config = dict(
    d_model=96,
    d_mlp=256,
    positions='rope',
    rope_base=314000.0,
    qk_norm=True,
    attn_scale=0.341,
    lr=0.00237,
    beta2=0.98,
    grad_clip=2.0,
    train_tokens=128500000,
)
Each number is 200 + 40 x the weight over its row's rms, rounded and kept within 0 to 999. Layers, rows and columns count from 0. The size before them is the row's rms in percent of the matrix's.

# layer 9 attention output, 96x96, rms 0.197, rows 0-72, columns 0-95
090,129,153,177,162,145,132,238,201,232,130,179,149,228,226,225,207,198,175,150,201,159,265,192,214,273,241,267,153,160,221,123,162,269,286,221,182,191,197,173,212,164,252,251,218,183,185,190,270,254,289,182,219,174,279,202,194,187,228,260,223,211,207,196,225,207,206,219,244,235,149,241,209,218,195,220,235,176,271,198,173,179,196,192,209,147,159,147,199,191,243,205,236,160,199,301,244
083,235,245,242,242,208,154,174,206,185,246,203,147,143,184,143,140,177,215,236,93,177,150,110,139,214,184,235,209,148,118,278,266,245,194,181,163,301,227,198,206,244,266,197,206,125,206,171,198,189,244,203,241,209,166,204,198,170,231,213,196,271,189,264,218,165,165,236,226,232,213,215,184,170,230,142,182,183,247,145,153,213,208,160,194,197,179,165,159,189,219,199,239,246,265,226,207
076,206,119,145,221,256,198,243,138,133,171,194,159,180,226,99,168,196,193,255,184,214,196,237,207,232,169,222,198,239,245,218,170,133,181,139,224,188,231,186,197,203,246,188,155,226,189,210,213,167,106,197,229,250,161,223,179,210,182,189,149,155,220,198,152,246,220,194,195,202,173,228,221,245,225,235,125,168,225,202,201,164,121,237,233,193,247,190,302,186,181,125,280,171,271,275,235
112,158,251,204,131,164,264,174,197,176,255,218,187,205,208,167,256,159,217,135,157,180,237,193,189,203,216,226,176,235,238,221,170,274,214,148,144,180,178,247,196,135,142,225,213,166,264,201,231,265,196,244,188,206,213,224,237,206,179,158,210,121,171,190,171,230,231,220,206,232,216,168,182,185,287,162,104,195,175,206,240,188,113,283,221,273,244,174,264,280,151,201,246,175,219,234,176
088,166,181,144,262,128,220,180,239,183,179,151,176,222,282,314,227,195,172,150,195,174,292,230,210,182,207,129,146,180,264,114,168,230,240,184,187,198,182,214,195,169,238,227,146,203,228,235,227,145,212,275,185,229,201,245,237,206,224,165,184,235,213,216,199,198,227,221,165,195,251,263,220,258,194,212,196,280,195,248,195,164,168,214,281,237,174,115,156,159,210,171,203,158,164,165,193
089,263,132,203,180,115,195,227,222,216,140,222,249,218,157,167,199,216,251,196,209,232,220,232,199,149,185,211,256,209,185,128,234,199,263,196,194,208,205,182,186,204,220,211,231,247,243,211,238,264,264,216,188,208,196,230,192,234,216,187,158,170,200,190,210,191,203,188,186,195,272,180,146,254,219,204,195,195,111,228,212,217,86,238,300,244,219,120,169,195,179,258,194,92,151,182,109
088,254,238,194,148,189,216,209,183,259,195,209,242,193,143,264,267,156,286,253,158,158,180,213,192,115,161,164,212,165,168,271,222,140,122,235,247,287,194,177,220,202,209,174,207,207,154,154,243,175,195,164,215,242,181,172,163,163,228,213,223,217,156,194,188,248,266,204,171,239,185,178,187,136,208,189,122,229,223,187,184,192,228,185,270,246,227,257,249,207,171,115,185,258,204,181,129
114,209,235,219,184,166,192,207,254,277,140,251,153,228,202,230,230,169,173,149,164,92,198,232,226,191,163,153,230,169,236,153,122,221,236,264,205,221,233,183,136,193,138,305,284,207,143,200,134,268,221,184,203,178,228,171,193,213,194,201,210,143,232,159,207,168,243,219,211,166,179,194,193,179,270,215,200,299,151,152,164,161,147,205,187,240,240,222,220,239,159,198,197,242,229,197,178
092,249,240,244,146,208,204,194,301,203,204,182,251,105,158,189,115,208,213,151,194,215,205,170,214,213,174,219,164,249,141,246,195,187,172,212,246,195,220,194,283,185,134,151,147,214,242,205,171,183,176,202,165,233,178,196,193,227,211,213,223,169,219,184,233,300,187,222,220,157,218,252,205,229,169,200,224,82,154,249,219,273,207,230,173,103,276,168,191,212,212,199,219,167,126,211,202
092,188,157,140,249,147,233,100,202,180,186,93,192,203,264,232,219,193,216,203,256,207,127,221,187,211,179,126,150,183,254,178,200,175,207,281,154,164,269,157,144,271,279,235,224,200,174,182,115,132,119,195,202,169,242,175,215,170,179,223,176,286,173,245,246,247,190,211,191,192,213,181,200,220,237,171,168,185,179,209,183,205,151,213,198,248,216,226,210,178,170,184,170,201,215,133,211
112,108,273,258,130,248,163,224,206,265,229,221,182,239,183,212,281,170,177,156,191,180,180,173,232,188,224,236,191,150,183,212,224,214,199,198,192,198,151,236,232,185,170,123,164,220,266,248,229,174,186,270,187,189,192,216,269,201,190,231,163,175,245,192,205,201,191,123,202,218,219,147,197,228,164,182,194,161,215,98,293,207,287,212,116,218,242,212,254,216,208,284,202,249,209,164,209
111,250,205,206,142,257,242,195,222,222,182,211,226,248,186,218,192,255,232,189,189,195,231,258,214,240,218,185,169,220,240,229,154,182,207,245,173,241,221,148,154,236,212,179,249,157,151,134,145,124,142,119,235,184,220,156,138,152,182,228,222,281,181,211,201,197,240,166,181,231,189,135,174,195,200,254,152,218,212,181,286,176,215,203,164,236,291,247,276,278,167,254,189,251,171,141,170
108,211,238,217,190,195,172,172,185,203,214,210,200,236,195,192,214,183,224,197,135,147,179,156,162,130,189,164,213,182,167,197,204,196,140,229,212,194,213,224,243,253,192,244,257,208,190,234,172,224,215,231,144,198,213,198,244,214,205,182,247,185,238,211,211,174,136,165,256,119,297,263,282,183,164,136,180,219,106,249,93,249,238,193,219,265,204,193,205,90,267,211,147,179,247,140,189
098,222,225,181,203,165,236,172,274,216,187,174,231,180,206,230,234,203,180,123,227,179,214,221,218,202,204,187,168,197,217,154,218,154,175,201,215,278,235,176,182,247,271,202,300,216,116,170,177,184,236,170,247,267,232,174,138,143,233,203,217,220,212,202,244,163,226,185,126,183,207,196,175,289,153,142,230,240,147,213,171,252,272,121,228,274,154,228,177,207,212,207,162,145,239,170,111
107,260,204,228,242,148,279,192,238,139,218,181,234,166,185,200,159,216,196,179,125,224,198,188,184,211,220,222,179,259,189,215,271,191,162,173,200,147,217,215,212,238,192,207,203,214,184,211,176,179,180,195,153,194,182,213,193,199,206,194,256,203,174,238,207,190,112,182,213,152,149,285,191,208,188,184,263,171,262,231,175,270,268,226,154,89,103,162,162,130,247,208,177,182,168,242,319
085,156,183,182,262,197,229,150,169,176,200,175,202,183,244,244,264,263,215,246,246,218,258,236,222,221,234,122,168,234,262,141,253,187,120,212,166,133,212,171,151,262,210,198,179,157,155,197,136,186,184,155,194,113,174,161,183,179,172,218,189,215,140,269,202,192,266,190,147,228,163,195,124,185,280,169,161,237,206,225,178,164,227,244,188,198,186,194,209,287,171,263,240,196,166,182,243
118,231,258,189,287,265,181,203,250,229,192,158,177,195,215,264,164,250,180,244,193,171,169,202,204,145,173,116,211,154,212,217,233,233,178,202,241,190,197,216,223,195,267,237,175,199,117,198,193,255,217,199,264,186,216,171,193,225,210,219,91,213,213,189,193,148,162,187,144,132,187,168,198,228,88,234,244,190,143,203,217,269,211,102,192,199,137,249,190,191,162,198,151,152,209,144,177
113,175,179,238,163,252,174,267,169,245,178,273,93,243,190,115,206,81,241,230,141,156,171,218,162,177,140,209,249,139,209,251,210,195,245,222,230,166,189,226,232,195,178,216,245,258,219,233,200,149,176,228,153,202,196,199,237,213,206,217,156,203,175,201,151,171,163,154,184,157,188,162,214,205,94,255,259,150,174,194,203,244,213,182,194,158,194,236,225,220,206,148,134,218,154,235,223
117,243,198,232,198,219,248,216,226,164,243,223,240,220,128,129,166,157,258,211,183,248,171,201,133,175,171,228,212,228,151,256,274,154,159,120,136,192,238,195,125,221,213,123,213,172,235,145,224,224,145,157,250,225,184,243,160,148,155,192,222,164,143,240,233,233,216,221,139,198,233,219,166,276,239,221,168,176,232,246,277,195,218,216,194,217,217,208,183,149,142,223,179,187,210,106,193
079,117,103,207,205,206,135,203,158,184,179,197,91,205,226,138,166,170,196,244,143,210,202,158,182,259,201,258,177,155,211,210,222,223,189,287,210,195,232,175,229,205,153,258,205,233,196,204,169,240,246,216,164,151,182,173,189,221,209,222,191,200,229,228,236,106,95,193,201,162,201,221,251,183,205,193,219,209,173,193,154,243,222,203,202,230,157,156,171,111,223,249,90,172,187,185,252
088,153,182,153,171,183,150,184,156,154,198,192,142,164,282,202,179,232,252,244,206,214,290,261,250,232,247,183,128,277,226,175,129,213,174,174,122,230,185,201,145,219,188,178,231,182,206,189,246,213,178,216,223,195,185,182,235,162,143,201,252,201,205,223,174,154,160,304,199,122,290,176,248,196,183,154,134,215,156,209,196,258,137,196,211,217,212,220,199,162,196,168,192,135,201,154,157
105,201,116,207,230,223,178,189,194,117,199,137,135,183,190,152,137,131,212,239,145,198,205,167,134,202,207,215,166,206,183,220,290,185,259,201,185,232,235,198,147,167,211,179,223,264,251,190,169,181,163,219,191,308,184,246,170,202,214,165,151,196,206,185,237,238,149,278,246,269,187,289,213,195,257,158,196,247,195,253,170,161,192,231,242,217,170,191,183,153,222,236,220,259,221,218,126
080,180,160,205,289,156,262,191,162,173,245,255,266,189,214,136,169,233,209,204,227,278,177,171,126,228,179,191,234,234,158,215,254,173,194,217,172,197,248,159,229,237,173,212,169,180,170,148,177,186,212,155,213,238,189,149,158,173,209,188,205,158,204,259,222,158,150,145,229,168,170,236,194,277,221,165,248,148,192,231,215,263,281,207,159,158,181,232,255,169,250,322,156,212,169,174,249
112,183,198,192,270,163,237,232,195,238,147,211,275,272,158,238,310,214,110,173,263,208,163,226,310,197,223,202,264,227,255,110,207,158,202,191,206,216,208,181,208,219,211,176,244,224,134,192,190,197,206,169,216,198,224,184,172,193,187,222,267,235,228,186,197,175,188,216,261,188,234,195,250,230,172,171,129,224,130,191,187,215,164,179,188,199,142,143,277,252,273,233,240,192,198,234,167
104,208,241,158,168,252,239,124,151,146,244,105,195,99,245,209,222,220,229,217,204,221,263,217,226,214,243,184,120,281,253,281,154,218,196,227,158,172,190,173,220,249,281,257,223,154,138,190,191,136,154,179,187,198,211,155,177,151,182,218,223,216,126,240,148,174,187,197,202,147,240,209,161,197,201,185,164,237,212,228,179,209,197,234,147,186,238,161,202,228,216,142,224,214,204,251,257
079,176,227,176,194,209,188,196,211,228,151,240,187,188,211,172,221,263,209,165,183,134,216,211,257,249,268,257,139,255,231,183,205,260,229,308,185,201,230,173,219,201,234,310,187,193,215,212,151,222,240,232,158,167,240,194,208,234,234,221,131,191,203,224,230,254,223,199,138,190,212,182,181,162,193,309,176,200,244,126,266,176,138,204,218,226,257,252,219,239,111,209,243,185,246,162,177
113,194,203,216,231,238,212,236,181,199,226,238,163,144,217,169,193,193,239,216,130,200,186,164,176,233,245,240,194,203,186,254,274,233,232,196,282,148,146,220,218,151,261,248,138,274,191,282,130,194,207,258,147,255,201,236,196,284,265,153,119,189,169,133,190,163,188,197,261,171,219,239,269,166,198,195,220,210,169,203,135,183,180,201,220,235,166,117,191,181,251,245,226,186,213,241,194
088,164,135,112,209,111,224,139,195,156,151,147,182,161,215,185,243,142,247,225,249,224,249,296,221,191,215,130,173,233,279,138,179,182,217,213,174,239,215,218,173,181,223,112,197,172,195,177,175,202,211,198,244,222,210,209,183,183,215,168,201,249,188,199,234,237,315,172,212,263,148,186,207,190,200,137,148,190,186,197,199,202,197,244,124,202,172,198,239,235,212,126,260,247,235,223,167
100,244,192,209,244,97,268,170,230,143,247,223,271,228,162,235,204,202,241,229,136,235,204,196,134,181,204,167,246,219,183,181,267,136,164,238,135,206,253,143,159,221,164,189,202,135,203,145,243,205,174,159,223,231,213,139,160,152,151,215,281,122,151,239,191,186,228,167,146,269,198,164,187,246,178,208,208,153,131,237,226,188,165,207,250,230,211,185,213,225,174,215,194,123,191,221,207
100,207,158,220,245,192,188,236,198,205,156,191,198,222,139,157,166,203,164,159,219,212,191,166,200,288,191,282,179,204,160,220,250,261,248,181,254,208,142,211,223,137,292,276,150,233,234,235,220,254,196,242,174,260,173,268,198,264,281,134,143,160,190,136,144,207,195,215,253,156,229,229,217,143,199,208,167,190,199,189,136,199,158,161,245,212,238,181,174,169,207,152,224,146,257,221,226
102,273,123,209,137,235,158,246,166,164,203,237,180,177,197,163,75,198,195,201,178,199,250,169,162,224,186,256,195,209,161,250,165,261,240,142,228,175,165,256,263,126,219,193,153,229,233,247,206,248,235,249,179,196,162,277,204,256,261,179,158,193,198,166,187,100,182,167,239,176,237,232,209,229,225,163,182,168,242,206,140,225,165,222,168,221,233,207,229,177,241,143,176,171,236,244,170
105,194,268,242,175,202,207,193,275,216,246,208,179,209,241,272,183,197,188,137,148,166,223,174,157,201,189,183,181,165,183,212,183,225,134,166,245,169,181,237,275,172,174,168,169,236,262,249,262,280,249,263,156,178,208,259,235,241,203,172,232,138,239,196,195,232,172,283,272,172,277,219,235,183,187,223,210,229,232,251,165,145,226,197,224,213,236,207,131,120,237,207,146,222,159,137,223
103,186,293,215,201,195,248,191,202,220,256,220,217,208,190,277,272,170,199,167,175,221,179,188,280,240,264,220,186,218,226,204,181,177,208,251,98,233,237,153,163,231,122,250,218,165,168,159,210,183,214,153,197,195,223,132,152,145,177,225,236,137,234,258,196,180,229,179,199,178,172,269,155,204,262,171,251,136,217,179,181,214,226,292,136,161,239,187,235,229,155,182,209,177,129,207,247
108,205,201,201,188,210,177,207,277,224,167,213,160,255,243,228,193,224,165,162,170,105,211,216,160,169,179,183,182,157,225,150,150,152,166,225,190,255,264,177,192,219,138,256,252,163,131,117,201,258,258,150,262,249,224,157,136,133,203,209,223,89,179,232,269,194,157,202,200,162,223,235,159,277,169,219,269,221,176,214,181,206,196,231,235,171,193,216,159,205,208,248,179,154,149,204,198
094,163,205,134,260,131,276,158,200,149,208,207,210,211,285,229,259,241,222,217,195,207,229,264,245,300,269,180,135,288,287,170,180,209,205,204,168,157,197,206,159,204,180,208,166,196,212,212,174,173,162,205,164,223,131,180,201,222,156,189,165,220,195,236,193,243,194,170,240,176,198,230,222,140,230,168,180,140,155,147,231,272,222,239,122,220,189,117,227,145,182,235,225,188,199,180,238
094,199,234,128,207,194,204,102,105,152,220,124,246,156,207,217,267,257,234,266,220,224,198,198,240,130,250,163,191,226,215,211,150,227,203,225,209,233,166,187,196,171,222,184,133,184,205,184,291,219,184,218,266,236,230,211,220,178,180,179,176,267,191,200,185,195,201,172,142,155,173,147,139,264,191,198,271,210,167,208,195,220,181,172,241,210,246,289,154,215,139,222,138,159,209,147,239
099,190,191,137,225,176,197,122,108,173,218,205,175,153,295,134,234,179,219,259,137,201,194,233,195,169,175,118,206,272,259,187,92,297,210,167,192,172,181,232,203,171,183,274,165,208,209,273,162,221,240,263,158,151,170,209,254,264,186,176,139,182,201,207,142,167,187,192,166,194,174,201,208,197,189,193,249,179,181,217,198,237,202,161,250,202,162,266,173,232,176,164,170,196,186,199,184
098,175,199,230,235,214,166,234,170,257,206,257,138,200,186,161,189,124,133,147,223,203,220,144,202,238,129,227,279,183,176,219,209,195,184,112,164,158,222,244,203,247,233,147,235,186,216,221,239,148,146,209,228,94,167,213,250,196,162,206,174,278,160,245,135,200,213,138,200,179,173,202,187,172,177,175,249,237,221,133,188,175,234,138,224,158,178,203,162,239,212,236,271,185,256,249,253
105,177,143,160,201,193,228,187,207,181,176,176,94,162,335,164,116,183,283,233,140,180,265,252,117,262,163,152,153,187,237,237,142,228,230,242,233,171,170,219,198,130,159,185,184,228,247,241,146,205,198,222,155,204,196,220,196,234,218,190,184,158,219,149,198,171,186,203,259,192,227,241,186,212,219,142,162,198,228,231,131,192,169,169,209,204,164,175,215,223,264,201,226,176,233,252,182
113,173,229,212,279,183,216,141,196,194,260,194,255,172,260,222,223,276,206,186,195,238,203,177,194,199,261,145,204,185,181,159,190,205,182,211,190,174,235,214,206,251,250,212,199,189,178,190,142,125,173,198,195,216,168,169,158,191,237,205,137,265,167,245,201,183,268,196,236,195,285,161,251,196,228,133,116,152,112,183,186,193,165,252,163,259,174,96,257,200,242,216,286,182,239,240,184
089,195,151,177,195,223,145,224,157,153,186,167,107,153,226,131,148,132,213,211,219,215,245,184,143,189,120,187,225,167,178,224,158,232,216,244,161,250,232,169,205,225,209,234,175,179,232,204,156,204,147,232,199,201,182,205,225,223,181,189,161,204,247,216,173,190,208,176,194,129,271,159,186,247,221,176,222,128,162,194,205,266,121,235,266,247,141,137,144,182,168,220,212,62,216,182,176
074,172,203,190,177,121,226,168,170,165,222,166,199,216,178,205,213,97,203,195,178,233,204,201,168,173,146,179,219,229,238,201,178,226,245,137,200,214,180,281,181,154,157,190,238,238,293,244,218,208,237,241,134,203,173,269,252,236,206,186,204,194,255,147,224,225,234,195,192,259,157,217,241,224,186,280,209,275,241,217,217,104,204,188,275,215,146,187,246,308,216,254,248,236,196,189,182
103,175,254,232,147,212,162,185,231,208,241,208,224,250,261,192,230,226,135,140,140,179,199,157,162,119,185,134,235,181,170,156,59,188,220,226,209,192,230,172,170,194,232,250,157,229,223,205,164,143,124,226,161,244,179,216,205,230,203,157,205,277,180,212,172,202,217,206,189,179,193,201,160,154,262,206,199,215,142,229,183,200,171,310,142,239,254,175,208,189,138,133,187,223,185,193,249
106,194,176,169,222,239,189,186,183,144,176,150,151,90,145,174,169,201,251,280,178,190,221,210,212,235,271,260,103,231,205,272,307,252,182,194,173,191,167,181,167,176,200,245,122,191,199,205,161,205,164,204,171,130,190,171,235,200,188,224,161,223,246,206,187,165,208,168,187,213,166,267,286,179,209,241,188,218,231,217,195,170,239,267,172,220,173,159,282,196,238,203,224,257,179,197,259
087,226,192,136,290,188,200,223,166,189,246,189,226,193,227,182,224,216,143,154,266,220,168,165,262,208,232,229,203,175,204,167,174,177,205,172,198,177,163,209,253,189,159,114,169,220,209,213,308,201,280,232,190,244,229,214,225,188,168,224,235,112,225,215,195,202,211,231,282,225,208,201,254,180,236,148,173,151,250,193,163,176,257,255,190,175,227,215,302,197,236,160,177,261,226,297,256
113,138,240,216,204,257,102,221,199,259,177,180,170,263,199,272,238,191,136,248,186,124,194,165,190,132,159,146,221,107,168,182,182,231,213,173,213,154,146,243,191,161,204,223,168,230,219,243,156,192,154,227,178,222,193,228,231,218,204,182,107,164,229,158,143,126,214,104,137,190,249,194,213,235,192,194,208,166,145,226,179,201,262,273,168,209,203,168,210,237,208,193,172,182,158,207,244
096,202,189,185,152,133,194,210,208,227,159,215,273,294,174,217,222,262,175,192,194,189,257,261,193,131,208,194,211,214,233,147,120,223,238,253,262,137,197,212,181,172,186,241,175,244,260,258,142,197,193,222,122,216,171,213,215,280,207,175,188,199,151,178,197,149,176,168,190,103,153,195,198,183,196,172,301,186,183,163,128,249,229,173,132,232,138,174,151,234,187,210,183,206,198,217,234
106,187,302,215,216,234,224,207,166,209,273,279,192,206,247,205,240,209,143,158,169,208,195,158,266,217,219,177,253,224,207,218,118,137,250,207,129,200,248,161,152,249,202,156,266,187,176,168,187,156,181,135,222,148,209,180,150,154,184,228,183,209,148,239,215,183,247,177,230,260,192,233,211,256,184,176,220,199,235,174,186,151,177,188,264,183,164,162,202,272,236,272,289,178,189,274,210
099,177,181,197,268,89,259,194,279,210,192,184,175,195,183,212,196,110,207,140,233,243,213,212,122,195,100,189,217,178,227,166,266,207,249,175,172,183,191,202,156,186,239,211,208,219,211,189,215,198,208,199,228,174,257,223,219,173,218,225,153,257,207,203,216,169,145,111,242,125,231,243,254,190,183,197,237,200,213,259,146,236,249,198,179,187,147,117,193,211,295,277,173,178,184,211,197
127,196,249,224,181,188,193,210,241,283,188,244,226,273,210,211,262,193,127,107,178,127,128,183,245,195,190,197,245,180,213,124,158,177,112,224,201,175,244,166,216,236,196,211,162,150,133,140,169,185,167,163,246,227,190,148,159,159,195,252,215,206,167,258,233,215,260,229,233,193,224,145,239,141,214,169,168,139,196,115,201,207,159,200,176,250,214,141,231,188,176,173,260,190,213,218,241
086,324,124,192,82,210,190,214,270,183,188,217,260,214,204,147,134,208,182,128,243,158,154,204,189,154,191,256,192,202,197,144,174,174,213,155,132,236,210,209,175,244,202,143,238,173,202,171,194,189,185,182,217,233,175,187,181,161,180,189,241,193,259,234,188,188,169,215,193,163,316,244,214,229,144,199,191,182,198,220,142,200,191,171,202,220,200,208,148,192,238,83,205,205,268,176,176
077,173,201,218,133,212,207,232,282,187,185,208,197,175,212,211,175,282,183,168,169,169,248,202,235,234,295,270,140,219,230,200,219,199,258,172,125,269,196,156,175,149,180,249,132,144,229,222,243,196,219,214,201,223,195,197,208,213,137,205,252,158,257,208,182,183,163,170,204,236,184,220,188,222,250,219,252,191,207,138,231,170,154,197,282,206,250,145,235,226,194,285,169,102,213,283,207
099,145,177,208,238,216,206,221,235,206,167,113,126,196,235,302,189,171,150,168,224,206,239,165,221,260,202,211,140,143,249,180,249,140,146,247,174,265,190,180,202,247,208,150,283,166,165,139,228,167,194,154,237,187,193,146,166,132,195,262,251,245,200,208,207,180,175,202,239,158,226,210,211,241,152,198,204,268,221,218,121,192,227,179,148,226,179,213,175,190,250,151,153,263,234,192,147
094,211,201,214,140,226,165,193,203,231,156,130,202,125,225,221,178,202,186,204,190,180,245,178,225,184,222,206,165,168,175,210,160,203,166,168,213,222,185,215,237,197,220,195,192,199,166,157,243,195,238,152,201,152,155,160,154,165,225,192,191,242,226,227,147,248,198,306,251,196,221,183,250,117,269,126,110,176,246,232,183,210,160,211,154,278,228,198,178,132,176,138,278,227,310,215,273
095,161,134,111,280,142,227,186,187,154,179,178,180,186,199,123,219,213,248,228,269,240,220,297,207,234,199,196,196,223,254,182,255,227,205,208,260,145,210,247,177,143,147,156,258,266,231,188,194,233,231,213,191,193,262,243,194,206,215,181,240,252,200,145,238,147,143,231,218,259,192,211,194,231,160,175,188,240,243,195,251,183,258,177,204,150,191,228,235,220,255,312,181,206,189,228,177
082,199,280,254,181,180,265,150,191,172,296,240,268,176,173,146,224,177,183,162,169,269,220,191,180,161,192,181,239,232,175,242,170,222,335,147,194,179,212,239,224,158,249,238,192,238,261,241,266,169,210,235,172,247,206,255,221,221,229,192,128,206,207,195,174,203,216,204,184,195,220,218,184,218,247,239,188,205,143,119,256,202,120,255,157,230,184,156,167,191,124,202,197,179,205,167,203
095,190,278,245,157,199,219,159,230,245,208,224,250,191,260,145,243,289,184,105,191,193,132,215,241,212,213,214,185,275,207,161,110,200,184,248,173,226,281,178,252,246,223,209,244,132,178,167,177,178,228,188,207,238,245,192,169,182,209,261,267,212,183,253,251,225,256,241,174,246,199,112,148,189,177,164,152,245,168,201,229,200,210,179,239,166,246,219,229,181,189,204,274,188,243,205,189
093,164,317,181,276,157,275,186,203,187,230,225,237,198,276,207,265,294,222,156,206,187,269,244,185,211,196,145,194,277,220,163,211,166,232,202,190,200,184,200,204,173,172,173,189,189,209,207,304,270,275,192,222,237,237,181,212,193,167,213,218,138,257,200,198,195,183,279,203,187,236,241,234,156,236,248,141,210,159,225,199,221,223,272,160,197,195,168,265,209,194,196,162,226,146,250,208
109,153,188,190,261,258,169,209,137,236,158,172,187,192,146,240,239,192,174,286,250,221,169,206,261,254,219,200,218,184,206,213,270,259,227,196,204,191,185,270,221,155,231,208,196,214,254,257,160,200,191,265,155,228,192,262,222,268,227,105,178,239,188,160,183,178,243,205,189,181,259,149,141,275,207,193,144,208,161,199,226,149,105,262,152,216,232,183,214,236,180,191,238,141,149,180,228
091,126,242,219,164,255,136,226,162,252,225,218,131,194,215,175,243,167,163,106,224,165,203,134,245,199,188,252,184,166,179,228,159,170,238,249,246,261,202,174,264,213,198,196,220,218,188,191,206,184,240,189,200,226,206,183,188,181,262,241,204,215,236,188,240,210,137,212,260,122,221,246,212,183,114,261,276,148,232,212,129,237,203,173,236,165,212,286,180,126,221,145,158,222,181,170,171
099,144,211,187,258,231,151,250,114,210,178,251,115,174,197,131,207,170,147,203,187,183,226,180,257,318,227,249,206,224,203,255,207,139,217,156,171,233,227,169,227,246,204,129,258,189,158,181,270,203,276,153,240,180,221,161,197,160,206,269,210,176,223,227,181,240,174,197,247,198,144,207,243,206,166,232,198,186,212,212,161,158,178,157,223,207,191,284,261,208,232,239,213,265,240,240,185
092,202,164,221,202,186,155,132,240,189,159,160,261,207,243,226,136,287,111,219,207,241,208,232,159,181,154,129,192,209,196,156,127,182,207,169,126,251,244,182,144,222,220,297,222,190,182,168,206,227,147,179,207,200,212,207,194,163,204,190,204,159,227,192,152,181,105,146,164,161,189,255,193,175,170,239,213,217,259,299,154,240,194,181,177,206,219,190,142,238,225,169,143,275,182,218,217
086,330,225,189,257,214,301,229,228,175,199,212,299,170,176,199,184,255,201,148,179,163,123,167,283,258,266,255,187,306,207,234,271,202,209,190,202,179,215,233,183,222,204,175,210,223,200,214,169,176,203,216,195,252,180,207,194,217,195,200,189,223,204,208,176,214,225,244,256,207,205,197,239,238,153,181,242,169,150,237,156,197,252,192,174,147,246,266,268,153,212,142,141,200,204,224,223
079,193,173,151,143,298,171,253,162,179,247,134,130,190,177,258,152,110,225,218,276,243,166,157,213,188,160,217,158,120,187,301,170,158,272,214,190,252,203,168,191,233,295,232,221,171,206,216,228,161,191,188,183,273,164,211,193,225,194,183,201,230,143,181,203,174,228,190,195,195,225,218,215,234,204,242,208,219,167,130,258,196,205,178,161,203,188,210,237,248,165,181,149,214,139,148,152
108,143,242,161,248,196,226,188,240,220,152,222,114,250,316,187,232,235,193,172,121,88,216,267,220,234,234,127,172,197,300,159,155,208,232,216,152,211,209,182,161,200,196,219,196,163,206,207,250,237,256,201,217,202,226,197,226,203,164,220,223,168,226,232,185,236,241,252,161,231,174,143,204,172,238,210,170,210,189,195,248,166,97,230,228,231,228,231,201,221,153,241,266,183,247,199,198
129,249,152,166,193,228,220,224,227,194,162,164,259,236,164,267,152,291,175,187,305,217,225,230,236,207,194,187,167,197,202,178,184,251,229,181,272,176,158,248,261,147,285,252,155,238,227,265,194,199,215,256,147,236,177,253,228,256,267,159,145,211,206,152,149,228,169,266,190,137,218,219,176,212,179,262,231,167,219,202,195,203,175,185,220,177,216,254,145,147,154,149,185,187,190,157,229
110,234,198,215,205,175,223,198,210,215,208,217,221,171,129,223,163,153,340,284,140,255,207,223,114,160,151,191,207,196,155,284,254,201,149,247,211,106,181,222,199,212,184,183,176,193,245,230,172,188,192,218,150,152,196,200,241,216,157,223,236,199,224,211,248,255,237,214,169,284,191,170,198,246,211,181,185,204,133,202,208,144,238,199,211,231,196,187,221,263,220,301,242,190,187,163,141
127,154,208,185,271,143,260,130,188,173,230,222,204,226,271,228,241,216,240,247,129,215,210,253,191,216,230,90,191,251,262,175,170,181,227,264,175,197,226,183,193,242,207,222,216,224,181,195,176,143,203,196,182,234,203,157,192,170,198,197,183,178,213,253,209,301,252,252,178,259,118,164,167,126,209,197,212,227,235,238,213,144,165,158,211,201,192,222,108,204,161,238,286,223,233,168,159
123,203,199,151,199,196,266,208,199,148,210,164,204,175,242,230,174,251,227,190,203,222,258,236,241,294,292,262,84,239,250,244,184,247,231,164,244,198,141,257,200,174,251,219,246,222,196,246,222,210,239,223,179,208,194,232,207,236,236,170,198,245,165,148,167,178,221,213,217,240,195,198,251,265,247,210,187,275,175,202,225,127,239,245,186,219,246,228,278,242,223,297,202,187,172,173,196
090,151,139,192,232,144,151,253,183,233,100,239,197,222,136,162,236,169,222,267,198,192,261,243,237,222,190,246,226,208,184,150,251,216,151,194,233,150,193,211,192,141,116,196,83,216,269,246,193,236,149,290,174,229,182,235,278,214,142,186,225,167,165,195,187,172,132,155,166,175,234,196,180,202,184,195,201,181,248,231,187,226,246,180,229,176,183,164,194,257,239,233,203,167,196,236,185
106,266,198,149,265,159,256,141,179,170,179,202,237,169,189,186,205,209,250,296,132,177,176,244,153,154,186,125,201,268,220,212,245,193,223,233,195,187,275,170,156,228,212,242,232,199,148,168,150,179,148,163,233,231,221,164,170,179,171,230,229,218,173,201,223,203,164,159,215,157,164,209,165,130,129,290,259,164,233,122,236,224,185,155,189,134,195,229,138,194,175,223,228,276,194,203,214
106,205,141,169,172,244,141,171,149,171,182,160,132,135,221,155,151,172,242,289,197,216,227,223,201,175,182,178,185,185,205,247,129,228,110,226,173,187,171,182,185,230,154,185,191,176,176,222,159,185,166,217,159,91,195,132,241,182,164,222,243,236,217,237,184,191,194,177,266,194,211,205,227,133,225,239,181,189,241,105,212,160,165,225,174,216,182,99,171,211,217,243,264,259,180,228,265
085,171,161,156,188,145,224,253,171,182,173,276,217,245,245,112,247,255,229,156,221,210,234,287,263,298,262,259,195,283,236,154,195,189,186,227,199,191,235,161,164,231,193,234,211,242,210,206,157,219,210,191,168,185,177,204,184,223,214,206,204,196,204,205,243,214,133,253,274,191,176,276,271,175,215,195,174,170,214,212,190,265,160,198,194,195,186,194,301,109,240,229,244,219,217,205,166